Each number is 128 + 24 x the weight over its row's rms, rounded and kept within 0 to 255. Layers, rows and columns count from 0. Numbers have three digits each. The size before them is the row's rms in percent of the matrix's.

# down: layer 8 MLP down (transposed), 1536x384, rms 0.0332, rows 91-219, columns 336-383
# up: layer 8 MLP up, 1536x384, rms 0.0383, rows 92-219, columns 336-383
down91 095:148117128123158146155142121170141126175146134142128134154177124138107154134157161166091102171147150089127142125127119179142132129114125132123129
up92 108:133107129131080098135162101142167107185146121127156151155144152111131117123109107132114108151141168163107083089108122146104125149124122120135152
down92 105:145140121140135132169107123125142150126108146170119154123125159113111171158112117162096155108085125100168139132130142144107140161119144084165150
up93 111:155120118116129117187106073121147197142148133113126138141131127130108135100121101129127133126163139155158132134135116099120115166095115173121122
down93 107:126130172151124088120105122178158163147104133109107124109099143117094132072145149089181125071178123167133145129114063121125123144094154123144136
up94 098:145099167160106110102135126150122145122110148116157109110120130104078154134115114114103151147109164116104103100138176144151152072108143147129139
down94 106:119088143165146121128162082120122118101160165145155153107080118133109139154148122097117118125132150115102090142101124134133133084135174133144163
up95 105:150101136086163133126124175099092121110128127109114166085157151121133111130085177110129140105180139118093118206170111161139130098117132103136117
down95 106:126127123134098142115116111106115148121096120116135131152134156137131099100149151142125149186155173134141080117136131164125119129104152123135129
up96 098:120084150126123127114145158096123165152131106117112108136169121082103148142135134134135107138118120110102148157123148123182159085117135158098147
down96 099:076112136163103124151112119112132091117102101112139150170154120116108173126189101121128139114091117116142071102154124132130102135120146104100163
up97 099:091138129147103102158129107127132163135122113126154145136163092108139135123093142085137164147119126105141119141149200102130109096114145127110165
down97 101:114147142091157136153125152110094118094085119174151139094135068125124136167124107122165126114126148109119129166104101146100111126123131167155139
up98 109:104161139150122153113164137121090111186088158109135127164141116128143123121106159077074136159121084163127166118147117138145145148135089140145150
down98 107:127105120147098174127129097143127048155180143156104140107100109128141095139125095117104153154101094121114132138121132115115099123133110175137134
up99 097:141161145135112116111130160151107072148159124097163090133154127076154184177117113141158110154108189138112112073095150082162139135124128154125101
down99 095:094091124081130119145164077132092170097090147119133131117118131132114110091129130151161126147113155119099140088098112119159124141135115110118113
up100 114:152078102148080089120114114134122134110145153127117196141137162134135112182083162171124106145098151170110140110148142122134128072161136155136125
down100 108:129075106105160067136095163100141105148149115124083091095112128124158114089120133109121108089147152144107126135082155112142122109128064125138137
up101 109:145105143133147149112092080117119170143113094144129118089140122187128079132089157107118090138106142201100096152176137120146096083092176123127133
down101 104:105130157139106137111107122116100120099158095159097124117130096130123112129127115099112106084160093164149110049138092125118137150132109100124114
up102 091:173131121098125121116115133111168149110106126117104109094134112092106099133090130095101169169175145124124122113170082178151119142131101136134165
down102 102:105125132162137097115106109125131138142159149153111107115148089099107153139179160140126186160158088099108139133142137152159114125179110066137097
up103 099:117136125166090089159157109136099134096119126113118142139159138139099149112081156160128085118109097107104166127125114130120137112127084112141155
down103 102:075114113136079140098124075139162106140149110109146076123119122157166165103127123134090088101123124177134127119118145153134118133156123127106111
up104 105:127142093094102150134114132132154144142133137143108112145116091166097059128105128124144126130125115130111115128147137090135092100091135161123122
down104 103:121119137144097175124163141106076126117064118102146144117160157081130146103156147131108131132101113101126084115124162150111142103141171157134169
up105 094:139166122160093105136105161178149156165133121124132112132103106141088148135104122156124150111096158145101172097142092128141096119179100132133166
down105 097:161136130117123135103148114143099145145114152119157128076127105146137110160163110106089123170163142134126136121135157146103177129117138113146136
up106 096:148115092085137075092191105159167129142115145101163148163120115130150147130138083127119123121112109104127138151165135114082093116139157137173195
down106 097:089129113075120115106126096146173152123155150092100144122128172125134117114074140171099148185102131157138104125134119192122139128151095104152148
up107 093:125161136123130133144115101087137156083113148117131097124093121085095138138189138136138106127081152100129164113170154095131146120118101121129179
down107 099:153133116150084086123180123154134123144153117151135111152126119134135134165077171124131186102134099142116108125100097112129088119160155098142148
up108 104:115153148168121149120133101119149149133160105125107104154144087149142130173103125107119136115129163150161075130157110125132139087115136190120143
down108 099:121129140131124158131112097107161138137106128123068123132133114132132158095140173115141111129163132137130171108066109152096136067135106100109106
up109 096:119134159130138129191108144152108074084152144129136103092178119163145129081149124109129126172129114147165139153125166107113117152162114155102119
down109 098:122093148106154138131075127151086139133101119131115135111112111182093132142096136128140081136134113133153077113105155125168158131150148149117145
up110 105:117117127140144158187094123133111124110133174112121100086131147103130111105122098149133137138124110159127161125159125140147133155122087152133144
down110 103:082129092149096123128149103167151100121170103106110143156122141123124141073170143155130137118115116135104125115102149150132094084114129127113135
up111 088:158128117126118110132101109131156135084141131104136150139121150136120134095145143167113089131108119160151157145151145091119117132127134155149148
down111 100:157100096179117113070145117146130116126127117117132104093133126155115106074097151137126109126091133147101135119175178154124122113110161150159126
up112 108:163135151119113152153127110103146082117114141114141145101142144166112119106094093122134099196123098099112153132103151109095131134123149116133172
down112 107:185132134091097114142115156106148100107123126097133120121099114184142096124154158139173110167123185171122145112117138111124130117159109139129103
up113 091:112126115143117129156062085123096131120156133107144115148143149110121145116149130108137139196139134124122111096154159116119126089156158124123144
down113 100:129103142106115122116125121140142106105137152126132133124171119130100083149093132102100120096107130180083112186129141110133141133081142126097173
up114 101:124102134090138084152124140127138104110090106127155172133123134138196075112112137097117128101153144131127151083087152147163131121108121156115133
down114 098:124112095103129134148128154112106105118121130152124141119120089137077152117119103103143178121126124147160133126087134090144141158130146160089120
up115 101:139138157141133078127123158121148155115151147105115114104113128141094133151111147174126144129113133164191127114129160131157132115119149121187109
down115 100:086102144178161105142136122127106155170105137113109112133137159056135105080151158145088160170147130109166124119107120100121104138112137110105158
up116 090:165099166089118120147095102164107131084135135106143142120130193155093127141078158130125131111114150139112112168131155107137127102124152126151136
down116 091:164149135112130138094127142129144134098116166129170116116141154133075123156096146120127134117137116131142138129108134132118136093147075131105138
up117 112:118105146125151126097157123126135162109120142111165133104148128124193149096097124156107140103135119134146090127115165114119120118120103182129096
down117 108:107144114142131131108126149131114128109162165102126127125127137106154128163159149084111109164105104141115126133147117103160120181127134160115165
up118 103:166126136159097148151113125172153096129107120134094114141146093163102086095112161112156184108088103112145204133195172114107087141085149135117141
down118 099:113144095142142145155125132168124127114128122140118134158136125093136101063143116122163139132115148150085177102167135089117123174109107114121125
up119 103:138125120155113147093144146142173151132129128126136087150126097117105107092106110161118070191115129139136131165098132122136112156152097103150112
down119 102:154104160102136140140137105163139110091139127076124158092118122101108117087171126145138122167119131115133118129190108110132102114141129127165155
up120 102:183083163126078156120131157120113114139125164128138161104142145150117173134136122066133132083162134148116118145106141130128154112153109125169168
down120 101:112088125086120105167138138168131140117119125125125133121150153139095114129151117124125107123165160144103124144103089128126167093120133136141131
up121 101:072099133137092100135132104116114088132105144126113131131166130069148127164113134170149180152087151125128145121149111130167113155152138139120169
down121 103:127109107127116166114160155108137090119101135169120149178121109129097118162131123128092095130149148126138144108166055139122098082131112171160108
up122 109:144104185140139146164104129140144114101131135151144133164133099147122126177104082121139088123104180121131105189119171161136116086101128131090142
down122 104:187175123125161109148125110115113121110178113163116152135114148098152126124122130144144113109105147134108125101150116119115117153099090106141161
up123 101:140132158143163113137131099148134153037116113116132118145093154112133118152128151157146090110096150167084096146109150149142068108081115120097154
down123 100:102130126104151086123143101162151146138164113125115106183112103078174091159116156126127130131118110109100113121088174149126109137135109158096130
up124 107:150102151142130129109114088144139171116118143085100154109133128089081110132146125134063188120083141166147104138155145113108116124096174088138158
down124 103:168144130128147136103115116138139108156110107096098128146109140165125138202090138127145145137138155105120152124094087091132112148112080116119089
up125 102:112127119142104136137123132107116129119131147146107117109103136112125081102138140184119117105137086164137115149148098164111086134132138135105176
down125 101:134108139143134118147132147115097136150121144109133114164107115143139082197135075153106124102140172123111102118162133072100153122144142134122117
up126 100:146152105148139088139127129121096129165145138126125139110117093118176126156119116159150111092081148142127141091116123148134129147127110167094110
down126 100:110106134117125074133099084099127143144103167120082090115131118105138156181101125115120139147166094156122129093111118138129108169109100120098132
up127 119:133104102129112111118115145107167085160140134129136176121101100155142095136163136130116109142115124161082149134157152166131126144106127121179143
down127 112:130117131111129136161100122158218118110130098103139134112101128070164175088106133143125121123132154148130088138154113105107126151132128152100117
up128 098:108138146155083111120121108174139142159113114098152152111168146145123072086145121172130106104114136101117184089114071138166118131112164131110151
down128 096:131106146126138130154101125121137162145126117173131159111134090146145148171138157146104129144129131130145114123131104120133122158130133090151122
up129 097:116106123111140123089140143149128120156146105140181146140134104076127117151124110111104181180116132135095143135123138130116107123143149175147148
down129 098:137127104105190138169146107148127165106179075109163126162142141136113140123088134159123128135117144106114099144126142148117093126150087163096138
up130 104:102127135102100103122136156120106145148116127117127110150135147129122184143130141110117126129127127111152142156108143135132107124105142139176157
down130 101:161116134154132164118127141112129112107087132085142108149133097120124092141146123099138156164146142124162158148130152139119129152132141121132140
up131 109:128132156085181122134108116141161113116088105103089134134124100135130107184125168116106135143096149145124104115126120142150122104136147108161147
down131 107:133101120108108168115089129121124111128107170117136162099153125158107120133147138089125116129126151095114119096078131124139129156171046129082148
up132 095:136122159147122108132115129120088149152137128132160107114146138126127155132144164077154143162114091097115102105154091130140147120138158155179121
down132 094:083139122137106140123161123104144119133126126138165129110138162135119105070134086172137160146134109131124108154082094092095117151170128153162169
up133 097:118155129121146127142100124099091111149148161123131114160125112121143138125172139148131094120103111117124126123109094151143105148088097166136151
down133 098:115148137112107127132100141086134138165109106141111156132098162166134102102116147090174119095106120134109161133060078112115141095148129115105148
up134 103:110131134133087096177149136126102092053141127146149123085122073136127143168146123134119120159133129087142136128147125131072096086135040138137144
down134 105:114147108131162163096093115118125149155102129138134151145080127116054133137115105125116141094136123124129131122112117088157135163143118144118118
up135 100:131126136137131101151119098122121151131115107077121104142115119100069126125128109104093154145158113103166101082157124095114121153121120133102172
down135 097:133108112125134120134111147095166123113122165141121106113092143135152157105125132131140143083119125133102146133135114137133151139156161155160139
up136 094:143106151135113111122129125103151130137110155110119178150117162118126113132134092116146117117107142114141137134125156162103104157134104162058136
down136 093:147108132144108123132111119123116117152154122143158145111056154071158152117148135138155076133119122133101152112132151130106147113121125100099138
up137 099:093107120145177171130126124090095113133108144093135147081144108152168145148120150068101087132151114140098094145116104125161128098143093115104172
down137 100:155137146120129131145160132126145118119121117146152143146163114138104145103126116118148113130088110165100103135098072106106176123146107126109126
up138 096:150116103161125090090145138145076142124099146115171102147125092145157144162157105099116114103128119141151118118115108136137107117134101142106169
down138 103:114107150142114095149104162127170129110132140150160155147083118194129132150155141113089155157095126134155124110160119172140132109141077101135143
up139 103:087155125137106120148162171135092108118109125128155125126140143130126122146090101144149099137132173112129130150150101137143122158128161156127150
down139 100:084120166068107117117102129137135102180119107117106146109118172166167188110075130118106150140110156101139144113102095106125132154098130127150104
up140 102:130089143135119107156133151137118175095115147136130117155110113135092114122103116148149150177116121104144123147157136164119131125147123162134112
down140 101:127168127123137123113103126119145164140166131115126161151125138097118165086093114132107126142140159098133120121117148080101140107111105141133123
up141 106:139132094145108096099111083137103103168118122134112121117120154127140088165136138129107140118115120137123118130172121124129084111111082151144173
down141 101:129162094132096097104099142151140151088143083112127153101169096110094154141152077126120120129164150102108179123163175048128120110136079146123118
up142 099:146077179146141101132160113123084099155103079096132138115164119138138157137163085153160118149116127171130091192114125139120143109076122095120109
down142 100:173146108134114100172166195149138123131119145117157095127131089130126138111155091102191139107148087137144135138135133158138165099095112120100145
up143 103:107114179123085151133098130128089112145157079115122146085131098143141159164094124169102074152130126156106113180091102132074135094165064117122137
down143 104:145100128124192110104141134108115168099133160096149178126144112087127117147156123123143137116106116141116139120146150111193103131106158137104121
up144 093:154120110146133137117137174113138171132128145162097137120127133134115095140172200183118132147104127139138166122105113106105137110161124125163156
down144 093:128143119137137148162140147110142125130122082105117130121136167093113096144149076137128142172093081093137160107101116099152076118132140138104118
up145 096:134163113097170152130152110129132126106111112127132137094159090156140169109134116139121147144132153124163143132107128115157121101096134142117144
down145 096:136097118117114121091146146117104134145100113119151131082147110100158130088143103178126107167123115080154161129083161130111139125154119122142085
up146 093:138080139138110145133106090172135184137100153099091139129137147114158147149130110152091085119121112129131113166099126127148137112108110148102134
down146 095:100106148100176101122140099152078118124129124116124102138145116133122139159100114106114127152102139118145165187111134104110149124084114183127144
up147 097:114127169105108146139133130148127141134160128129172132172149104112127171138129144145137111144113126137114097087104139159139140122155155120141153
down147 096:096078115095107150150139112156125107136138122115146171160097105130107169127133130138135113152121154115147144112137125107109097150125123152108122
up148 110:093130116128105122128116104106137149114113112137135128143137130117149106127111128144063116155117119132111165137148132121104117116154119141141128
down148 108:142129047132135085152133095130110105156137153156121103135089110107079102159133102106156130072152139068129126088153158126112175156115107130118161
up149 098:098119125095131144089153152161169111079140123136127098120129102103095126130119093159120134145140084135134123117137154117132157070066100155127117
down149 099:127167169090143101175169095118125154111107169089111121090108172131148194120161142105114148132112103146121155140134131112177141102098102149111090
up150 098:136091090119091095108120146148163149116140148110143155112145103120147157126097124152142106148100139140122138163077119133126136138136136133157198
down150 103:121180119143097126110106090094112098126126089118141111125128133158144108118107112107127123148149114099136094113117134094089130132104150114122154
up151 103:133102142132149103139090150106121141100192131108152216116137154156119123125120134121127143150120161143126110124131098116116104175138168132142160
down151 101:144108123102142088143129107130125141105113125132137127133125099128163142122173146160125135123117152140115110148164131115103133097121100154141126
up152 105:095188176079103097159103079143130137106116153129155141098169126126102111128107119071109091142163130130126160165151116142162117140118122144166107
down152 107:100120153116094114135142144086139177095151151132110110162121143163107141114136106151123147156138078083122133158128128123090166121119101137134145
up153 113:157130121200129119120131122129156153169167140096169175177134128103122130104111134129105153128101163128108138097127140107171101125108129136132136
down153 107:136099119172186126106164128118148126104114100146100110158146132133092136115140120130141148122166159162112140109106135084130107147096109087132174
up154 087:070136165144127139154161121147132079152096112114125141101073138088125142103133134141136135098100152106106142123110127122120131121137148151122156
down154 094:155083110166126143093135106132115161116150131120160146131036122159118136168122144125095127113120113126139123134154093123094134167111116082144127
up155 109:140092160153155174105135129185128139120111124139145118134134118179103134166128111102078150112145111091116124113149075163098135108108108123123090
down155 106:117102163131111142115139130099180121124124145162128112110146127153091153126142165125135110117157101104080159151136097129125121155121096131090112
up156 087:148097163116119116130102130156078127111123126104170075159159126114105105148172127141107147120092116140112103129129140130145117114135150112120146
down156 093:111138134135100117126124123135100124134135148136152156142136129135128097128135120135099142124109155126094146119106111135130148098140142127117124
up157 090:126126117157091103126091146160129169142098132127127118179115120145117108168101171105125099159109124134148111108147187165163130126151104107141141
down157 095:127135138089123073096115139110110120105110146147155130138174107151137146133116149128155139127152135105130160116164134106115127132132131120126151
up158 113:131129148124116142096119101165089141101129102123128157157091154124095131170087169111160108163127147157091106119126172083115117133121114157133124
down158 112:124162127157140136167113107119123159095104126124103163108114142101133145150175142162126134133094117130133151135094137163126147138096141106119099
up159 098:112159170135104167143162120116128109093133137148121137146118158157143133155147151126110130156122105130127147170132145179134135090094158110139152
down159 099:154177098155102132136159123149110141082131132161139141110172109138082150155134105142120142105147180144078132127111074152111110094096116162106140
up160 105:091164111182076138117145096155150124165081127107143111090134117128117110108055109133138115126125092112110123160169135130127121134138140115132106
down160 103:130124144077123130162112123111116135109144121108152136054142157131181128164150128139142114099089103185080117130135076120148124126131100107152096
up161 112:094179148183110128106152146117078160126147124130134121114134122124146109165080150152086095134137134128097148122169098155131122149191124087128121
down161 109:137159115139158139146128149115124089112141155151083132149132111142109130155134121105151147114074074149099135128151123157147137116123120155183146
up162 106:130164191173150182114171166136096091078154119115140123129123070112127094159162112154132134157118133096121105126144162078159126136142097153143122
down162 102:098150132096165144094143072112098113118115146160113124119087124132145105148154115115134160130140097127110123095150164165123163126133168134079159
up163 107:148153081116145110123114080101141141162136147131150135126090153127159125148131152142077098153083106092136140183154122143115126112146145099166172
down163 105:138125158092132173166141112162109099120102096119126106156088126133117130083124106130117130144142108140140148095128142168127149106075095084124178
up164 096:138122173156090135166136130126087117128160128111147099131167134151152136110147101169117162162110114095173161107155107110069089091140092148146108
down164 104:125096126134140122094132158158129156158152159131129108165102139103085130095124129145146110115106146117126121124131139071159109111116144081138129
up165 108:108135148141118125184152117123104092122111132145142149080136114088088127181128086141119129156131118111098107166126149137157129150116138108152150
down165 109:133158135131136143104119110138132130095140133170136116114117100115104116127136105134139139116115135135088135125113145167155183094107162108090157
up166 110:117157095081123177149135158129180106162146141094135125116140143128128099114098130043069111116093119154137142184123103132165093097094162132189139
down166 105:103128117151118121118132115181134131079155090124123155111105141170098105130118110122097082166113130170190134138140131142115140147117135138124099
up167 090:079132086138132115129122135154129130141091129152117114148142110112118166148094131087095119138162100180118085159142120123121087133131115146171107
down167 101:137137106173130117144121149137153095080106127112124137126154128134156144134102151108164086159166091119127128136156150138119105120120153133157126
up168 092:108163160118099107140143125112146116154113127110118173137116119108121068141176120102084137114078102059124107146112145136122120105086117120157162
down168 095:139117147141114116154144152106130102141142131118155164150131130076104135108143148155120125145139131098127160148155133130157091130103124149118132
up169 091:105102112093083088164161117089136129142145149118154170108165109137188169140135114093118121127142166107110130128137124126162133095148130135114134
down169 090:160141133144132137072135121116124126083073164149141126166142160112067110102113099134108146176134133077106158135106138122110161108125141112116104
up170 110:132102127134128147109098038143129141119124147083109140119137117127098115107129162119140128108117154128185114126208142142121110071102163092159144
down170 107:096124111096161187127147103121090117110142128129125147165102163093105110084150129141120114091105155155119139091162134079091148135124119125089121
up171 092:114129110142144102148140160119118119170145148137146139138120138135137139140128115083148088123127118098155134146132121123115152138104134153141138
down171 092:140119104132122116163120151154127147121131076118131143128134081154109125146128150127139100162076148109176131084125118150123136107159163112144148
up172 100:118108124114115107151074149125155161081137154153168096103127135161112118124129109138092147145090123145106180133161153146108109119123161107093096
down172 095:132090097142124103078095157117101110135102146107120119123095128150127160153119134115094180171151116126150118153130159117162191159136106139117104
up173 108:175166127148123131134100158115088124134181111085152139144147132095068147105147102107146074117142147130129112116134111127100147102149125195146105
down173 103:128159146104098117140126081138150117136121056139112125118166142166110128131123127096158186100107143159084099130131083104108155154169121118180127
up174 085:128125139152108102166098134148109133094130156115096130086131129141130172163104112175106111135150098119134124164162119093124123125128163172155113
down174 088:152148125126106147115136148125186151099148113132150131127113161123116143132151108071151078119144160150166127164115153133141152141119144150132117
up175 089:105116163086104085120122120136134119110147138124128200134127126096162088107117133118101147142111139147159128129160146133094140112151128122151120
down175 090:112144121146124150134117152153093163097124134126115173098142118126081135102147128113149143104134114147161107108146123160101149153123149152141143
up176 096:141112157200132100146124138139131159107119169095141157108140151111119125122139135143116120168125126066117148139159081148124109109089192119147131
down176 097:145105122122086119158118125133106136112152110082125113109101157132095145138142151109123134135119089124151101127141096110126104135127172129137132
up177 088:091132161131132149155104127100127127131117136134109094130116179107154118157120104141134117152150123143171118155132135111129125158105106111130173
down177 089:106102110160135140097151148112103114147138127180144116146061161112140159152135145157163125164121126145156135152122119116106137127168123107108103
up178 100:139165112163142090145148088137137114126101164153144090075146118157130141134121114137111130142104186097117129116137118158118144163124100137158171
down178 100:163120150119169116131100093148130141162134126155135100130109114167093141133108082134137168090134113118109075127104134127116147134174152122141141
up179 087:152098180152160113135120110094191167111159099117172144130129131073122141139099099174116167153088164164101137157128177104107113065146123099073154
down179 091:131120107124124142129158129137122091171136109099126137142123150134111097101103162126122135139094116125129119142123151154135094132150128097152148
up180 102:119144116109115103188101162187124102122118140169147121108134091163091125155151126115138118138072165123130145088173125161128130147162135123133106
down180 100:139149177121142151096111119110179166122124120122115130107137103103113135126147127095133122108110114130140109134123176103123177137098090156084163
up181 102:150156148087169129122097108127124124128136108068127105082109118119153101120140159149107126103106126131104098158158133137145103125099129141107180
down181 101:137165138120146135113101157144147089144213161135088128129076114118152099106101080145110106087113100115120125131167125155154111100132123108146118
up182 093:087121116108134144128105134128140120146110096129093135115142124187100131111098105122096144191115086129072143113107139055116145108106127137183151
down182 089:119144136102171142156136140111108139130122104089116177135151116107168125111129133104107117123143145114127125082151117112097113125121139103156141
up183 105:095104100104118043132115123130172106162128182119101159133128063146139173128145162079110135105129179126104117120117126177136109145139159116157132
down183 101:123157137159135142120154181088160109148162149111145145114113122099138151131148144153105160108060108078161147127099126115142109105120134085161099
up184 111:144120119142121127124088130150135094137110141124156108134131138126132147162123161112131157153124127168126158137138143139140106103145115129101172
down184 106:176142118121105135193137123121114092124126102074116138105149155153114094128101110137128190148120107122104124109135103106145118137132157140155165
up185 080:102113146158133128112111149113134104129120109100175118144142105106073137165130130144139147168147143136116125090122126133157134114137134087128137
down185 086:143155099121133139121119119153129132145158156130106134130154116095128136119145113160112124112112150120087115114145139135135137122146160112091147
up186 101:163156131150143103154135136140169113145109117094141128127128097087149140108144129129086092142104087085147165111130063135150113155144161072137115
down186 099:157098150092129116132150123122163137149133149124119122121116064132091111141134129132124135145082171105164150124134124157105123111111137110131147
up187 109:137106128133132118111133137148104135112110129098097166151138117096110123158130148165102122079114131137131135179129162134121092127098148138144138
down187 113:159132115173158099106169145142113096157115184108133109111114078128175116145080134127100136152130105160127130167152171123139118107128169087104116
up188 077:128141101125114119125136150139102109146121138119092157098165098109146147116163080138101101128124109113122067152127135107147118114138153120108100
down188 084:111123146122107140143128167157133099148127111155122131123091179123159135118168134121133155117175124123147165088117114140103145120147107150120117
up189 102:122130098113099121151151072111122123159117124128124120094137085123119126114146173094107117097090113147109091131130139105143079128086155112098116
down189 097:122138100142112165122169149103114109137137095126104101142117167113095123127144103148165107122078175111140168169131154113139177129141150092110133
up190 082:172135129109114119107155087128103124146085106124158116120153159093091145077134106114132129132114130151125130148118136129133116086124125095094145
down190 091:138154110115145136130150137126142098145144151094172161117067147114157157125116111114107152115167151125150101098120128150110170133143104130080095
up191 104:096167161123158112142119124134130146151084104109132160183152107149063192108160156112113124141111138123111154107146153094129137110181117135136138
down191 101:089137180141141097138148099145132168118155149137161138112111103126115139122125119205153121132072172121128100151121133099106120126144157136104114
up192 081:102140126111144124132130126103107132125128113116164103130122150151136141183107122155130114148097133112166163130154107110110137152113088135145120
down192 085:128113144128121117127123139164141117133135103114120152208165143121122103127125090098137123110100143159104175118130081139142108139126141123155123
up193 110:106112124092144128148155126095106111105157141153149090070142148117157158129133116121139141084088219147105069174118169101136118113126108141157139
down193 107:114113105112153158135101124138134150115128189107139112092105150142130156109138160136148141137151143150095109124152136124133143146140168125098131
up194 101:088149127068128114155121140115059144107188131140170134105099130121136145169102153140117124095146142150141106125159160123129101117147102101181117
down194 097:118157125108107121095118161131101084117114132154134082181061131125124152145141132138107120119142127114111131137107104131101174113124141132134110
up195 103:128149116151103143118097091131120162170120107125072111112114134170135133166095134175087150128117139121133146130118160130123091109124096126143115
down195 102:131085116071125099127105131110101112157123133116122112112092138090127119141095077115120131127125089057163097112141145121114147114130123072110108
up196 062:170123085140149075127140122130143165097168115122144106074135089142125152136132123124083122157124150110126120133171166118113118143155100097133168
down196 074:134141132131127131124144127134128123150137113124119130116129101123146113144136136130142118131128107122125131119130156117140146128155136137115145
up197 098:087118166149153109125106118090161111151135139129159118141132095085108106125116104117115094113161130117151131209095133128163127153109123167151141
down197 096:151156126101122150108134118118167123148119098129096117120156103087107116123164076123123138094106179128111189124138088140145095137175148144168098
up198 100:163152107140084151126130108124137110087141174118124106143130135118125130099131131157119105133130102113181150091117179145149100141127119167137134
down198 101:095128126126107123135110161126156093168146120119147156098158136140145127104100076101146131100160131141167139152155099096087110122151149157102143
up199 103:128110159099169154159131133122145104152171155132145090098129131135114124133134111106116115160081131160113143105127121131159127115105177142097128
down199 098:098143116130184132168131133118111170168119097153134137119106135108163113121089141162090179132114130169115163113116164137147135136102158095141131
up200 106:117135163127157177142162146126108081120144153149121109118170113141113146117103114188128112123116166128125113125153131143119122137160122153107121
down200 104:199148157116138125155113140134150118119147149118123128126121134120122115158170119117107125117147137107152136112143100122114122154135084128151101
up201 094:131142116118184122111130185127144087145088140139110171136183173163104124111164119114144092133152114121139113126147143121165086125125102135125121
down201 098:160138166132120107121113123116123131137162134089130128148182078144143137094100118111116072084117116112116110143110148078190128158097165095144131
up202 105:101159140139138125135132152095109108167181166129173174159124136132169142156102152149046134120121150128120128162145110175102129082158129123121122
down202 106:161117160145153115221158101140176083131146081133099162132126130116121110121125106137114126092109145114132173146127112098109117109121122109124129
up203 095:106108117110108104135122099124126172157131146115150158107127069160107122130141082131120166151131189174140153132148109153131123142112136130176138
down203 099:137137123163079104158139043110104095133108167150123131139124130126100113129137159148116109113160134136127160113138135114084173141110116148112151
up204 101:113126162131088179094144175158117114136152114129126118139098121117114175103092128087102112134147120158135127117085210103127150132167121140121126
down204 103:124180114092116115172100118172152166138135162117117116152088127117156122114159136130104135144122164146127130097149125117168122166111140108126115
up205 087:101103128099124094125111090130118154104135166137161124168123174136128116164105128109091095132105120157148127130129139168133121122076109128178134
down205 092:134142127133155149104115102087109147157146134136095144114140182137168130155104131165067114153094124122120129157131138080126123104136143127144115
up206 100:123112082120165157154107124133136123117137108136116163139164142188126121131136145106063167162094127136118158117110124114128092114097118136114124
down206 096:124153138125142164157136152056156100142105131129126120109159121077100131143148110077119133135122099126110146113090141084101115139127110139175041
up207 108:128122151127162118129151113138134171191177106132127151137122104137155095102073165133157135121107146154109166169127110147130117118113125136141095
down207 109:117141174107138111133113131111063147102112127087131132130135072146141147117118123165114086118142093191141147122133151144125130120127107161179146
up208 097:149136131138111137119149138119140157157148094139130111103129115202175122155147110096127105090111120096109124165154161141121142113132153114116145
down208 090:150116179172124116149142156116109164113130081155083146115145122131147116120145149097146111142128142130111141129130112162126139128139133146133160
up209 098:115152164099111140143135137121104129172112149142180120161122132092115101126140141135138090142098146122147147075134118120116150150117138129136153
down209 097:128133153118125112112085107169121135131099114145133158150110093105140118138141139121158121179130142136132135120126120133158130127134158111120139
up210 104:102141144130081112104139106116090109124116118122085133117150094092172089121136141129088143150089107133092120070154135098144140148101129161119130
down210 102:136062164184125120166070094102162087153119129122118115157132138152151103124164137122157122126119129120138154109139090189157162094130100151141114
up211 106:113111138116147116132114100148101116121091113087094077066119110120088121110108119072137129151116132100163144126165141154103120127130145127118144
down211 102:117096108168086081149177135122135107132184127115145069194122114179073109135136167129114096139143123096064122159120119134116112134107150105127155
up212 092:115115165141109156134080110119121108134158174117155108123139129145115137143127129108144149118054141172129117158142110103145125098115087152093115
down212 095:125127109134127156094080131125073134158159110145125089162083150110176123171158102145101114117180148162135091162119107125128149106114128104138124
up213 100:111130130143145099120097107122081082161074187127152121100144132107143161103124139118159105103132140118115106134190188145163151089148131153139120
down213 104:143101100122152133131153077137132127128151131104195115115128133124140109083161174083137119186124142097131118131167130126157144139155136140122114
up214 105:143118158129136157132135127113152081155141125102110158143105101085086116116113190146136112149109080134088174119128095148148128169191122169122163
down214 100:099092130169095148174167074141122176160135133103138091146071122080122130162115155161163160174117123147152085149142142188134110143099162183158152
up215 102:165164108143132133154141107150128084179115122101111147164130134162098113120134115144089143157088107130133120100179172151144104128147124102115157
down215 101:107082108131115104101095129157126128163109131138125166121104165048124149090109128166110085104127115154130125172147118118106127145148109140091117
up216 109:125146126109099107153160086104078118148125115112091106139118092154082104106111112085159181117113133133150136122173141123145122127138095095147168
down216 109:115145140146064080087102149163162137128134102117124110149120117119148093135095160118111137117128109148149152148147114127114120167114149073106144
up217 110:119150097101149163138131099134134151098149138141136077087146136183129091148134171118112121116136141160112083102137105095082125111111069156131130
down217 106:111112090099112114103151126119144092118158120155126140113120140108080167126134121142117067079113165103135114103133134152095145077139127113127107
up218 104:141154138096091111121133116182144080112132123104118119122137124096142105166154121124129140092086160070130134085107145166132098093120106154148090
down218 103:130170126158165136101134157131139105127165092112089140114126121162171139163131110143157149123095119127140148155070113113164131106120093137193123
up219 102:149102150115131154110080108107157110101143133131140078094137116134115164147110091114086125145137158165123097142136142145119139128126135098147154
down219 100:098101083084173141110109152145143122120156142170126140172136134125057108089115137148101082123158108131143122125106153154109088123165097129163111